Part of a small language model's weights: 4 heads of 64.
Each number is 500 + 40 x the weight over its row's rms, rounded and kept within 0 to 999. Layers, rows and columns count from 0. Numbers have three digits each. The size before them is the row's rms in percent of the matrix's.

# layer 5 MLP gate, 512x256, rms 0.127, rows 220-274, columns 0-255
102:502520521551488533503524467489555574474513555495530473542469471520511504452527491553502399508482472495590525513462478462530502527535494534505546489507487499526450510437557514514457537511478420474520572486523441472509484533490508452471540470434545507528454529486536478476513473482537452482507557452469475465526484533456521526485524490466499490542471453443481502517424500540481485487566458565530477456433415538560462557454552534539476508487507452511546537393452508534569506540504476476504579590502441590480485431517529517489435494528542481424532555494465456501492509542518470514570510438568546550525466427564529477498562442536470504470545482535458515448480520451523497384516470473520483510540445478612430517422524399453493478504451532465457506461455451556482485521546519
110:458545500525479429517556461510595535547503491493504560510474544538460491447509543499513510549545445541465512523492525550465540467467503500458507430510512396450533483530466490501475534473522526541471505513543514484513540558453528566479485469445581479488481520482485509511492594441493515477457547406463446434493455528495493508485534477506481525473517476463496491460509514574419463475521454526573514508524521531563460501585505550612533498550556477457572476470491463540486517451492545454521531440480456538553575496394454520394510549541537478430488498499526490516506541427535497481568472570480489548539493520500450558512510540521534498537465567476514578507482456468439531478433551471527469531460471490430487460524529491465454553607567506487526560503558484499536556489514490
093:450558535501444469550457514506486518514483525492428490473400473508549482476404539520482603460496514541575472474480444468533557452539547526463508553580532430529525453551434481463456417541452478453463577515530462481457493469547512510478532481500507528456496520524543462464527508508494487556440433508521451544484487486577538530455472532525401498496572513524457476494463463448519489477498498495481508467474455508503499423515492541513498522522548514504476483480514493446461539589471510490490536465512396492545579531475520507511488475444491525468442519534496502550552547569576541497530554436571493433493483537540500507493505528531436543518531418457522520491460466529468524542559578498508512494550511565393504514533450475548508493458512553561449493499410496521527532499593533
100:471492510472499502535512538510597496543494494557486527543528516488548450508521518479552511525513488507463496586457492420438523530570446433433541499460498448550530487468513482509486485479498485516540523613453567532506477497519492536505481460524514486507546532384556515485428479451523560519452438554462534469515421522504559498517463434581557460450429543452512516474532523514613475549512516413501596521426478507558515480393527538456526420439550466475494558507512450490566522528472545513500542471504504483512461461492541492456514514499524483526440543549516478540488544486536480487537457501465444530523476550562524493571550574471523454522537536467578512491433460467527531488521479530480510536483495504523556496500454526450520602496518497483512502471566459505521597507506514
097:565498509465482498499594489491423494557509484514550525502479485497444482475519447562433524550563570508480534508525466536584471477490493525490497635543451429539467530507446453520517481473536555526474484526421482540439527449429445528483476505492535477522494471514550503513523541507453503495469461422518457467501515512478461534447410470553515503514567493450519477546395495554450484500503476444502462482508491535467490543562545584504534439484505523446534528531497505492479474619502527570554447497493511570530539479493542481465509541593523425509431516449530447576473574518546527464474471571498485470540496487512447484537502465468558498453544465549481552481484513469430442492554534517500531478542574468552508533491533471472527506469485536444436416471481536472518530498542513
101:558501547464492493507474484519584518497496510502574453556524446531567479518541503480578517527468484575483487572493539498531512526434556533537476447514532560562433471547441477433501546455500527468474421504472509488558508481457396401527517589445524507469523500525488617539570491511487478501526522579547467485474467519492455408461487551507487530468471459484564517488420586508466576456509577524556503494522498482539499530519516508572453508482517483538469543513495390524493501485489475547503489479448484510475524503470555499520507489498530509504433461487535557510528515557502507540508495448423472553552546471539534479519478462477557469491453532575613532495484511501496483501522535482498425501533507527463533451581531512463546525472526509555463559489599549568500515525502510
095:504553473426471548420506493404457549534512570444488416506519514514481519535479568505468516489532416446439549535501533461520483478447541521459513510491471450476474572588451527534506484416485492581497500485512488438491509511553518520546488535481475422451516480547556517527535533544566544493509503530464453469513551542494475468514463431486517514501563585510566483466501560471548481455419449573449555455486520504487493561601569507572500501578505464502447502517489479522562491536514437545470481522500486473464489484581548453518559452581488558503504511500532533552527482490460522480525454470451521461489502516434401440479522533475525449476498519533477477532470434501460449532561509508516445593426541492545530479515481475514502501500498568492507457506567492478520487523479575
096:484520482480507566483538444531477511532444477494444537503521530433534518544500493452460551489495502496463453533529514419506501507502521480438471532394516401522471522472529545483484479480533531447511483471426493467524503541483461574420595504503531508421513496460559518493474488424568506512487441571474513432529496519438481516481404517466487425503555473454534433536468479461492553494453531436464475491499526545503613459517472528490525478448501464494479514555523499503494565402544511532464474391519510475604496510503502488551512527487439479456461510505504461496540525531566586493516527445464532505613494475559583487465512510450539495482546539525514492501545507499444496459476481514531475427452528506556544437572548446531510468446510548467488468491498571489488553529481459
104:446529475559579409469437506518536553509536496370471443569496529547491471522525421542408479434536430466511522579554468469542505575478581516539522472486508491520558501449551521478529535550555542492459476514507520556476515483538506466473588527500433458497423490526481538477561566548537538543519463503542526545445544492475436525490500494580480487511473517531528524529555443496476491513437491508483466514535505512461476550580534486542545484468556526445449502468543452475518459449460508593493531508487525518504506523499535526515537532441448464553459457544492552520503454484485514478526489477484475489575547479507523477590497470553549477515483460459546559430506487502586452484464510451529585478500469526529482547384444494469486521534497503498532495454490491529534536494545440
097:454556414547477447461553495430521480498488583490519503453478504481517427526552468417525423500478486481535390508496503506499428557494535525449508520535474502435464520501517511475527560543409501560526534484462515596556528495535525524529509506471515461462391484517453536526471553452509528540497486450458486479501509492494424564504460492565500422500476509538456508499489559517488503527461461497567550506522561432502618506546469519513495428518493524559568452552472509500501499547495527542427478514503492496543593507519557544438509434518505472489423535519480520479464433538528553529522476498521466571534474513453502545468576521532502470503461467494459473524479482523548501452505473488574467479597479435533499536482551507535573451462552484476513521473407548479511451470482530
096:495497497428493488469526523457492467532527544569455555438541587475378523526438524496512528499508441569493526476460513493519471457478510509525538441493510577513503488499572414516480549495497466477471529448471591506454501510508508503453546519570475499530427490520478528497530497515482531476489498470404461514411442455544523507485445609599506451400533514448497507510404441491534479498493513462458496501538581479558438482469510593542484469435477490479472601524534549521445535546515464487523513519523509481523548491464510535474481466499415443417520554562478526482537458460529564512551522464529535503523537468458445455432558513481493507454505486510486531495462582500528466506464513577548490544478436554494474507497502492531557520565474489461496533521518522542482457528542512
101:501473483508519533514632544457516475564472476542478478544554472451434505485495493508488489472527508533479549473480573541452447549519533466583507522538561419487523526491505418505525435493470537489548543434414534465448453498420447504493514466550441468562523494526518533554475497485517427477532527526486466494453518488501549516537518562553508537500553534475395549523442488561516452519477542504515603484527456527442489492504566438570512534545465581451400482555520487572480458469535513499478503485456461467503501499510522507498507475553599436523480465489504524534490477473522498478491524543538509530489432549553458443492463502481489418458480451504466442535383474459454541478505497514472505537472527526501554426553544534528471507490408509471515535529499532427501532519483530
098:552482461513525506551496483436477525468625535477514457545458540578516532528523546527489507559525479421412540598526521514572563504483499454472527535568556547531520410550497509477474458454566493473554505501557523487498561524501527528533478477491481513474498497526496471511513479473480485472516458499494439486519478490481477531545509470494562449449533497500452527511439496524516505511504520491468491497527530559495532474524494460502550456512501503459481479479445489482462464450486537533493537481470493500525510488523493350461534435518501480477507454482459521432481601388487515573550582590442523488508588543457566452482563452454543508509561577529523452485476539546518523519527400518474416519477541501435531536474507494473498472485431525482450441423414479462487461510503513
095:498476515462507433551500480558516472523505553505480480522535561489507462504470501431535474522473430495504514580484491601529562545513500477493505423523538591522452484484461560454457518498419556507503503469486529453500551503547528457456470501464462483463529456531553532514498467502482490510545464516505513456541458498463537468512534508504568525557601491554481544451497380535520497517453441491457513506487513422480598507522524440516446506444510468529497461504488516556517575475493511508576471456440479547469470409536419470525554475581482553464535520459473571525499473445487444530488500550469437480483524532531512471440516497451541507542580482464597573542511598484541484473499497469478498384465513430520502500491548450469474499525538515486543546483487480586495494551485544
106:487453543548493530483593501479508517504509481480550453519477547492469442527571540502448501495521428480516551562456504474408510458523542481529471499487479471467492520516513445509495477456506468512430497503479560546527467522426536484512482500496523531558485546532502453444465566516492473466505443456596494507529562494461547465447511471494576481508501462602478479564518488450445511483470483570460479447489553537486541564437519549460521445566516510514563530595482468468567493545477426529454503428528461486498470485509461468493494426508520485506476511501524423571519528469571573535495482508483516548501469574404597528461439511508459445487442513503545499485467591465521477467581490581485510502467493555539541488495578524536565573478545414516532522458455525509474457491497531
094:566470459447534474557425493515556486464476477492550498516512544497498524436484492515538522542454470474496529527444527595493551406504536428448517512455441531454536504557464508504489406436507543554521481443510519430498485497487523535489474465463483468459468496500516442599513461454495594516455498433569486494471461471474394431483454492507544503441481507494417483492530554483505460523492552502481464500507475513519500533539534559535512477533482412529557500467593445537442469466535463546522527454533540434502546453511566510451507503477581537492515570477503487492524466491488531552499471528537406485485408456473533505544480532552525458486541512557492506542527593506528463460569503440455496466513529484577542524435501539450523566563533482557457462461495509463499483525490535
103:498545495515557516570441441510421554533471540455506476582560446501516471536496529523519483553456429543534483584454516501449536504540504510583465493533551514426517484611439489485481468461433463519564505506509517481433527507520519498538498480471471500483491479499405410529504519494490533496507468534569517469516508543500513482551540482464550527509476547465548552569503518473499468539558410544531534522459516510505509547529538524522440427488424582483457442510476461515485456537531424428445499491544614461479448540506567482483478448483483500550457467465563522496518448511542475500462517527459632488504498486475534524516499509539564433512552474509467531522478424513509539551434497476544542467559490478535563546499515504502499405469453569499495458471449493518500487503508490
100:451559475457529505471539467492537462498480414505508562529482524473441500431398535540441487475545548473501551513511493436482516479489538483478502452556474505507542413562513486556511551443528442422541501559419520522477453568548549572553506482503554529486537560519556498508470500490439450421481534550596525524465477566550454539506475472513581515446472483469526607543488492472481499540484472525465549486443505499562456571472471467461533470536527477477534565451499458482527541454571576453462530452386460483524446561549497507520518513516446467498500510491447560449522531468493567519470545461518528526568537471474548468502477496499519453491484500524488523581515509482522545523438478522422492539490562560443472468486518462498509497484434516506462468480578521536499475481505471
104:530494440546584469504483429453502479518486457407545425501566505571545504501550453529530491539490536511474556501500540525484519537487499530518556533485506588560443496467480548520461405476505431451540510550577504443506552504533463489511492528531526577469456493477482517506503513554540508524475483536554518458443465456452491527524541499534523531423540554461528504512468542430567535517490497524490497501511487416551475541467453518605506458463544478464456464516452565523461394451520513545502545481494546510517507488546452538542506463541519576521432520506508552489460528464554453457501514452506443436510440491534520473579557528550485597540515516564542497546512450479561558537468483437463477581498469509508525442422441512519519557506546526522446517458451533493524470545503491
101:515427536550510447426521435505509509495461448427545519539486516541539533498552566521507490572423512502489497500465497492478585513392482532472480498543462497475520519486508481507504569530544509427566491471512438517505553505487503512496535543493489459471549455539410505539481503453559474505484484453496459490471548449499541499466519552609512574488451444523460503490463459549516513583473484538542578533524496508560539513557464510485489509507460471536451500495543513447559525558475546523446574586545534488444531497554495471479592553469449473503482482467481517569499533486511402605500518457417535516457417542514509511484529537583490512582474522489498431492449466454554476453519509507539545563529549523424531512502457482472532471524489557509498503536436502471510459522457446
101:469482463535575458484436493481535488410513482483503525518513509503564496449547498511483512559464514412412473496493541547442499460580505487453514416477484548504504503563469470547489502519465544557502466481491491495505497523469495464515478452468478526536492497419529449552494540500559504497450463512527517460494434606479498429553529518523464502491516495544527521520556517470548499498496435449517567485473539564523500493557468507528387498523535493495545548508387451462495550579498537505472518538499552477517570534553510542426548471451539491441534491481452497474537530541518521484554521477527441447444516460482475557442454383431488539581492474456442473519494489533514602431512555452516475524526482515506528502457478457582546477546591519512528465552521500517532467575474498
102:478468480541487484494531458432502573471503516515503572501523501554448501521472529505547490455432512498448520482488511464535498514500457430513468493489493463513502461465490452481465490402569424527549504613554485433483504592504446450543504528467522501461533461484482467525539459487585501475530520526489478571510448575504412520465492492435477357518504525520534456525497485464504505532464518525531519539483564445421480523433569524514515485533526394502493500524511603497480463492511519538468483533523557520474457572551476513477524495420556470525506515521466465473555515530486563495504473514498447509575481454475486580489440440454467520529425556585458495532516507496516472508538559568495463485526470486543567458510456472559526475563462545459522551543479468508406469545495508
098:519501523469525542488572483469592521438541484529486525463503500546519550466497420520526553510480453486556487490460491497557468390464539477474435465534472533462471525502447496524408447471505477546494490523497464478493531503456500513544476478537453482474508472469463459513533573498480499492356478493502470517457455550514534513523482482468573550492446581539466517534544491493504511554507508537510440495500449555566512501558470523560483485466496474445504489528514423512519532533445528463439447468452532434524488534543518576429567505521455483533534569593504504504498546484559486522545533555571518527518529435440498431488547545468423487530472443538511528516505544466566624522517561510488503474488505495506467423441422469473530525491536567519435481534468505576462518497460556
099:515581527507509459514499492485512481440457465534549435496520539506527463480531491448451587456453505554493462497425504481511552461472576534540500484460520520454490516516494555517479576513499516520414519534521527592507498545493503538498487498466455567479549478499530457542501468484418473505522489511532533495534440536515538453504460461475513463516504484477528508582569489500531535510567438469526476452553561533494517458494542540553410454530445483436510490524480530550433492502439404528501450481495509569541479470510519574513559497505503492495531541455539568445467571558530508587547509524448492463499517558447554541482451516486533505540549479484504421507533540552478434516559480550440527414486408446452517461535555409531575488494438605567489518481469489479521512512500483
107:481488489453546498536465510529484501492568456490533436565500483493544517466489484492471515474586514519469436468450493564398390387491431534459529494506440473507519488492486530509447559475511498522452503436560498498477475495514494485524543442474517531471505582562573515507460542523507459500512410490495507464524511498540498523534468512588532518519481500496456483441438533502516442539459538476484465439479501465499536434479524446480526524637585503507560473494491542455531529561549482487534507515524540472475541552527456473509505581475483516574527544516494465552541508455570576564459420476526427473493484411515514498492470523459509517479441545458589493456506458490505518467536516522543513545506517533509504483444489483473545392508505560502570549529497488585545460471438495
098:519470465569541489559529500543502449411536508492486513505531528472515503448497488564504446541559459495530422509481596483551487541513504495495565497508459497408514503530547491513391587559489570566502517536523505535481455478450483491523468534546489486431462438500504528505491491501523491504490544449508487510560530491445559484513440519482445503541491488504442549497472550552521480513518429419486511527400463529605442493524499513556546537443537601576591488512490467567492534512537515530506502530472491489469531522487413557466542447453528553519492513503435495476495443508495527521444540526575588460521494487446509504568472420467487528507563483531383451552494504464501511465440568451508506518510510487498489469489513576544484566443535537494482559490452506476499494475483522
105:496532537496440502524479479525481517481527541565532484448493496458538498513455565556505538494371478548555526497494559493524500499461463518524591472508448474516509462510489504562502538534501519523569496449501514483518520459421489468497473438497552527498507551454516461533501492447423488525465481503550503388548516522576475528480556563467453517554553499519548449508482477572534461494493466522492527564439611461475460486411509530479538499461521375517563518534527444516467452549495479499498505507472542526459523449496406541465413450495483539576505497536515503536448475560533513473475481485503512505572472539517490522482494426465565445508567506480475490568460493425458464519473495547437447493479519515404483410503520475475476486450521492567473479507470552511519430542521420
101:522409544476477466504519516514494538530486546540487502487492463511457468484471500515446511513466583478463573543478501530432462459477528498456512555537534529500586477485454491570458484465430504522464520489512541529591528461520468455460556493511580549468439484533477482604522433496475548447463459514470473478509466525495518465503495524544504508545498454508535475532510486445512524517532447418435453453529538433468417423495450556457507491531488518549616492527460475526541463571537523522557494487516463494423493499534497454510553541558474508522454483451501530556528453578437511484528573576514529523462489521482529490491585537544473522584517485507505509516503440469511460466508484560492449455481439540482438524478514421547488492519466471518467442627489565510537533442461430
097:486419527513517501486519497404455540424533532511573530507556510460466522494468482547453448534428471532506514491524419482532480525505382515434437448571571532533428489508444454515495502523451525471464504495568459522506437449489549531506483453460493477501479472482578490574518542491552488489442452545422478490510461533564589412557520484504513551561482494517515501494469518551505513405508515552490488497501463563523477479484493513592537542440487530504486493478506520543521526478539557484512515513584539480463502508452428512466539531446535514461507418537535501513506576569485473443552553508427458475514544545481427543463455510450478588541482540493530527455472537559529486454521515532536471515477571566509459563462504511529516486502540520514487537521507492473411443525492450
103:491489483538490507455528488478474575530485505461538511552469514524493493538507541467531569518607524469488558538563407439601476517475480529538581490472513587558498514527527538508423482513436527505510445454580468455497512467440445450509480552478587538437461498517554499463530446484467500459469500523462477534529513507485466541540539463593486560401473547579516574460454476499591521468516523421536528466568460486579492527534494535570507510501548478463475534476417521445464535458504549439461508514483537515517417466479472518535459535466525491534469494503475528520488516441442472532504543533469481572488536436489505507514548481499467471526530455471571536513504533538500505483489494564502426492466549533523453471583512509522479445442450469534468545410498499551508482480485462
101:420485522526507416492496532533594505459525475504611514556526544453498508489477527530410542485447545578453504490466416499449525545503540490482511485532527505456504485582524465451544457513478563473430455402503530439537484501479517512561549549498478541489482562562498506537526612499430526498493480546520477555449527582552485518504524489475535505500528533458537496488423530528528509558539530463575537522529486526526491481533537490555491541491508497481433540436437531581549491479555455501523469477497501477556522528518531491483583508486537423455521494432533461505518524526495471483547491465497504470465462561511543528516451543500456470519503470498581461470481482473491551479516413414517526514503495464545496554443449478444535458532558517541484516529558493554612456520488577
095:575473481422500526474522530474430560577495501522480534490547498367564532505503487464559582517557565557495489531514508458430526539523461486451501448452506487528526478418489482484507513451426475453465520523519511504483472558510538487536518538448549557487445419442551454504451443468410579577502563540467512448510491501444515482483413467473480537432501481518518481524535489539530456505454497543490544459478576499533495497533488520454506470491471476563493425456458568464512540512516510522568500529517488498510522564468551525587516593513548487547592527523504520452512508434452535479497462524495458541454469456457563466463572510555471514506525538506480600499496542468522512454499478528488554463504543520493464580539444462507431508506493451472458508495551509484441480502525472
092:486521467446460520531542524578489483487484504526566572502486586550528462539424537484489529514489526422550494550497410533506496463492471487509491501492500509572527489514563545460467463464480555519480498514530483483477456454424580524519489451567487555523557505521499532485441441530409457477520456481486514536452490446469518482459551526505492525498523542455510489474403491485543552493612499474536432526490462454515540511528502492466490483524449479541599501526502459549495434474599492483537543518500475582511579507480542541522524482452503504547554550580532492483458557575400450483413576498530468503498486498534488494520483521489475534436502488563511533461543568519461494498467390537466571530520498575475567502508548493490475537500558474454461563458478537542516545536514512
102:499535506561481452539539465527513578522509478500504484497464514534542493494450464492508538540580554465502484501523518496507513453497494507513565485478531522493447542442483484489477475495531524458491503557501576478536506514536519465468513467520493471511496564472482528579475532501475443500523498527439458537522481468498470484538527517495540518499520550566525504509408468514485500466540423433539443499584471565505474615465473493537485496431490542488485470552531488529441462535468550495493503500516487494544449544562510579440504422501524483501460545492438460534550512519568523564495489591522419502479522484444515474539525519558428445529473536602474465492488624460535637527486479517531510401547405461460471484598451478467518528516447443592489557489532485544497477555487519
098:566493490471449477496494434492552471486449526457460495542539469535528473481479500416496560430454506479486575548464553513437562602517491497544504528474484525526490531436506527446531529434463524446564505563490507572440579537513483497510477496500482467477525478552511467453503452548547508445529529495532461515437503549523517562539441546448343482457496467566488493511427542526453462498536392475497607518498529498554545472545514573507498522539438452477475441504512446477553442557487506467459487489450491481533481487543497536491532489471449503529511502498461526441536535441482486428502455570532556479472575449547487516545590486439492499519532502577433474539487498549506498499495493531488489458412506503514548439507547475485487522535504489553493468516536428535504503542525512
099:503440509483488498459548520521491529559481497447542472571462547485442449510550478508506476445495547475465493460602494475469495548490496518475507453527424438412497507514466572517525545477562446491530456539536472478524544538548539490536552494508559479520546534444589563437503431507539526400525401569464433448503520543449507514533573505431496539467452505503441440460492508480486452420480454458494513502398477442504428532482453459482476491453501527491503475549479516506415492494500557486512512525447501409524498513461513502486534445531533540497509520546458520559487467497505480485517501489575496457501527433499503572481535483513539520497482477569558476478485540502544465438495495475613554471462563519523442444582499485487470488528501531449478481505406534508575493549511452
095:490440501488492478461515500518530453525449569433573425539561541466540428553471548532440470469480533427477495489505503594532538532493509484526430544514516558555507448521447512491520440485481521588557423525548454518446522488552490502536531415402493503451547510542520482495480477519536552504507475585506433481496512561552449550530473535473534455487542419545508520488484544502512425530484520504477501567529539495486497572479499445526607502604479502449397460484468505523562485524550489510550491549501541544491475442504532511496521480508489421529564454541515501566544529519491435555511458583478488506478474538543478541526469531507530559477474467520533482509457482508494502496481455398467525526444477495457463481463454518474433528544507528509518561475545461472525501508538412
096:509498554481570423521506471472500432478487509445524490424486476568540484438530482555504495496456458432491466554484438502539471478500522551481556441484549447465470507489468504454439493466499495555520559484528490499543506473550556481487523431515540517553575528515558528547504532495482518511529552527517614543490505490491518513536537461469579531493457502441552593581471528460480530504476558461458524571430537469597533517436489481552497568502544493527564489460515496533581504505600494526500509500465456514531481429462521511500531484495480507523497435521540507481555498454497420507518491495570521589486495447537519484468530546438555485497479476538448477481487464537570538453435468537506489469465537591503483562412446483511546469480551564551462516534449510502442450506492588
100:427527543474506457522484457490528476497501445518528412552439488465500506538508487515488529513503445469442465465483501492535576479461576469456448528493497487470486462482536526485501525451442532554415508430468537488483496392530458467503489489488490462481457485475534509473519504509514591411470460481509554509476538507449506496527503461578526537586561508483484487513511595463499479535452458479516528512514537495464533512513477533530540570477517455476394425496506438525512412502526518482487507502472584477499464420539447554545517538541485491471558495476530517516473560511458565586480437564541437476474552503503514515469488428511560528554540500469512472478470467420472531475450462476509479516543592506544552503513505527583490535468485468447493579519618599444508547459474487
102:469451452476503452474568545455526529494576470530409491502479548525442546516415471487448457477422517581507500492512547493508518520462551493480515463524503552503473532598489481509512490488517494517512533507546512535466567551526502462605510411576457462494500450475547527417487571485491432475506516519529493518542489505528581459480489552480540516476476481559452482502463471538457429439492529516469500467511524504564545541475471532594552512472402500437552566470539429582442441531476477493486393483588551496498532486537462471470498490512508443451570525540436478527532512491515522497466529520534546465495502454509510553424488536452478455556520506520480451486467533475545554533487453528461515470459443529543467573459497500527407513491467492511530561550507517457538479547488463
105:416553561490415581523511458566537607521597500477559440521448517493496493465471479523498505481489505457471477526538467496503470471494513431486474491552562554543546537474470451485529580444490415591470548498489514549445409532488468512502515446453510562447458496514544437495504436529508521485458516478520486434470504518442475564494481460533516445448456488548497528505543492541508475556459575524525569469482455495480487519486526507548487511527523431536549538499532423517520487554523486527468455557537489462489598471495446542488524502609491539480537529475488534446479478527530550579461503530515497455462482512445500489525510479513548510509472457484562477506436457502498525561503421473489469424418510553522529408462589494522467469479487470540497541545528577511545467489498488
096:483437503539474478502462483548542493467512528509577403442595493484545479472530473556511527548569453510517451473501433449493534533464493502471557550510432517515456508553524548508536573477457464516478448576525519467440480502458521583510385514464468560518471466511527445580581526486455502502464604461475541419522519479515512490480560500492519466460531490506515461520450441481506513570577499538540508523508556473498497517532542401573480560550517449491536488479536486539504422537514485456502499607541539516464514493452468502559407554496505515497508476498506468494570534468521566512473463492477516481531482517528519557488494436515562522525564483446484549499577505469459519487450448501461487466547480517459497526473510470492483475457509477466493454548379586484505495509554502
097:575556460526476532570487443529467544442522523469503490501491503554539588533545526500496471512508461554478431443474477506469507487578459490505518507472530520503535498457520380492551446493515460444468482518489493447448472488486535531458478450596536485537471415548513534487482517448518552514517460509474510483475432546570522523527518503419504515522559554527535520468556480505458504520444511447487501439487446515461577514456505563449480556455510547503482505469489525485526458510585477525477506547500484515450488536498506481469460476497528477394402471458534497524555464387548487504473538550480605526485520531492477526462465492433490517488473463511451417472510503528521533461534420567410420562514536513475489459473474526470553601511505490525508514563495502445598534477526507
090:495486530478483470436542520456506532452495566540523516458475530519556488500547445566499470460490479517510562503552469532525493489471508488471411466559525516474462544498575541484519518483488514505463488448566548475521511557520496468525482534581443400495502474471473449546503558512546481454517487453528480442460476528500543509499454511600526528462543398562483497512440513464546526530479504525567528473498553425509512533566470540514481601565443509494463467604443478477546441527583454516525484470480451509472476481524491488516488454464458474517543534519516546552446532560520501455536454522470517484492464470469470499485537518486478492483487486463459465494486457551472449537518512483526559571471597513474542468533470478442453396453546484504428533448536603422540531477468612
098:462468441472498536518481529449493500504484502528475389449526504515539496580585485532471512516506523529481551562524434498503542494437513560519512440430537426489488520449527413477525594505533542582567549485493493511477508487511488500493500521458532487525483546534487508467510507508481493489503586509505434513503474476521430509530489489493501442565514455539491506511529525457511552406487449454511481455514405501485499490466511510462498495525539532577512514541623534478530563471537593566490508435455526500462471532484483461478535540428523536581498437443494489466569484499431543458502479492538518512570517410445519497502540492525534483543527490464556511512494502633463562518522557435480465423485506479476496419456455493492532496476499431461471558488427519440498503484576476
098:507468536523487509485504507541505495434428464570493471427414454543543524512522519526466547474506446438534505475483471463511526481478467468491492513435494480495537481466478490604521530458462434528530466503527469462488530464515492488499542483595523459436488464552554544440524490471464502552500464523587490479511509492499524449549497438573501505547529513507478473547520522450468524443502438523513578503509466526496495454557551508493485582406439525577488507506523559441495623550553542473532506483469489491523495551555589505538508447530452437550539539400486513444475456537467464490487511472445508487474528449487520388488409526464484523565525518533570456538502488492492460442434499520458482488476498429488506478528478425579498528484616437494474440502503520490456494502491482
106:531495576524555505492484545511574459548557576508589484501549476505454529508520491581567560461462599482489470452469550512482560536451413478514470560499511554430508515560483528512531515453582553494486497504510544437504433501464499475467550519529517517464500566408517534514471485475534457484495437522548537479538525480510447513454495498517518447513472511466472529546469477536506532403483535473468447512446524486511468597470474561569471513439539496511453510460561533550540508489492489510471545536532425500482497483428631530477517504523473460511516509436543507535497517504559509447559469581525401535508465532505436498446418470530475476503556461516488469496472494534510460474430508478491490511477482496575514488533546464493474505524605507475436552441479505481508460430545499
101:455509486559524465533505549458570502506541524495418454480543551518503416466484535494477568502444490494560501477553585501479541487425537558489585484531449525509528492555475454521434379523569504511479474505498502519483512469452522481536589400475521467492484483506487537537449447511482516468546462497527411471471486480521482518500558565538487501529543486449422559568505523579495524588511522528497537532484578435511515501485499528503482519512483493488459450491556511502497534502506543451436451484532577496521460529473583583509553558491487493500419521504448502442485471500466464463491465503526512511563473508536440521526491551513544471494530476501558532443458483488477531479548504481464565483535467499494471474461525470475518455582457412489539530419550623551564446497524510
100:472496516404500514452512440504471552519579501531507487469436439491482482498549511502415509470594423481510553507434535524514557518521530480520555521472507548497477393463489456453504473521541492531515488496466527489506512506495432462507507549488579515466435507390603586566478536441434468505425555571500445556440547481469512491531552512506500499426505523423558572521495541541517532568495486518535494523502521526504430497495514517595565521514493525522517510470545477508461569484493463514484473563496542418443514454540446520456481537547537495479478438513518554547510514511514494517472404496474411491510502566489447533476497449479565477491541520509503476526462430533394478521494475523504471409571447504488563503507473480478469483568486502493485485503510541501514507466471462
102:425501440520493474491508452497535421549573527530451490524505473523552528492536484534522520476425564492504456462500506589461488538448466569518475390504488466489521527527501471491448430523506495556511548534478538474516500492552506522480492514570459500505474434494513505466582548553530497412449553476523530450502504466509541506524489441496501534485492532449543445474501534469547486415464541460434523537468479538479536539429518497505514458474565552575451496440507504467533483574481439482525454470569519509481529495562447548595514507539550529396446499447473471546562446498487591476437467492539519504426580560487541437455528427506515519562439518564469467401482508524516526511494506490498444480457533492464488489532475503483501485537471449550501508547488454514564467530523575
098:464435555479590441516448510491514557488538474528512451591424534537449481517555505532502543456446480514469581459489517531460506566574460487483530564502481441564550525440556434528475475504514508436598531553468602505558474470490482456608550504505607503486554541473440543537455504497490501563476439539503510543491507517472516458446528597515533586463426532565435518469484458528540454512506535539468518493483510559495563493487579448469510464472497510443547448534469548531433510474523557479474477468495438476480511450495487494463521434450476491488551520501426487488529487429506451498484464462564544482433476526500543462479518513524455542510544514505474495518484490496560546461470569528478565529481535515505490543529460496506487527519489530557522494527406502512511469517506518
105:520493507450480442483496523520475491538488524532555446458488503543528449487543516530529507487485464523527529457449492397532473572579519527450547523487474542447481442539489511521483471524434497489457472572538498515467428561494541463545487538572517479518488451556488559543509508497434403372472519459549446527479388502464440446452482432538512488496485510502493500502515483490519524479497446508506476601474465493509549496549502487485506594489569450493555478506558484499485534499595554544547493487501447532495534447509450514414517445467557498533493503491453385387509476564498520500539448511519464583476476472483522441497430507496498498466529462544481537486457486423454535541477464473529490521547543574476507514505522484473530494497565488575480534557444441541457499485536492
103:488578470407439526557456468420602523420528537525551481515549478389514510511499569506542503432535462521505553526478482518587516577507557505507552510562510502514540475556457502461487485524502517493515452511507516543485461528535477437503500484537565502455515513441549507447450529495481572470463539456524527486564401463486451554478466516496441539453492515502439540465426427565458511477508457521461467501527475554475415486550487604535523512442519499469450463559496443490501433538513469573498548465427548530524518442590508535477572440510485504420465503494495480474505484530461510524552503535430473518516511471553535466502443448486528496517530568563553576543487453521500513523508496524552534513488474514522534462468550470515527526505517522500602517499507492483476493518461510
098:537535480477482475488547595478506428536536470545501579491529468519488539487498495470476496468480549487467445546528517481484572548546510555478543552487355527524528489512514471505509486520505571529487440561519480496499443469494491477478450474490563592455520419463457487486556506503508572462537522543489549458487475524441582435563534509511509516448520453461516541479552503579490474470615526509496506523507523465496428486440520458518577481536476466480509424480526542539510567521494423484518465509500558468468582450473545520534435528511552493494572534474466542548541528514544500498484418465475558534504491486430529503525481484565533463503486471476443519495566566473475460473560465462429547504545431540450492494519556506548502474448460520510471476552543546548602513496483550
100:457505486513533530473490534434496595447530531544461486487469475476461488513516468446513474476538446522535531517530463552505458506523490555522524526501469487492474537434454437518458470414435489535442479463519496427470498545539492561502483497501481504524489495486495456458496469440568529524448469504545532434539492526511528507562505488593473530569474498476431431537450491482535539572450534493403506476485535453496403447514531533558526486492536475489551545451511438575455521475478458515452495567519475553572491519543531521499540519487461458542445493518513545398487526510518451579525541529533506536437476471489510593471454455553457413496518474459536546434520497463436426524519449550527488440474487460519504506569509542408440499584427498467504493521472473506510486462497397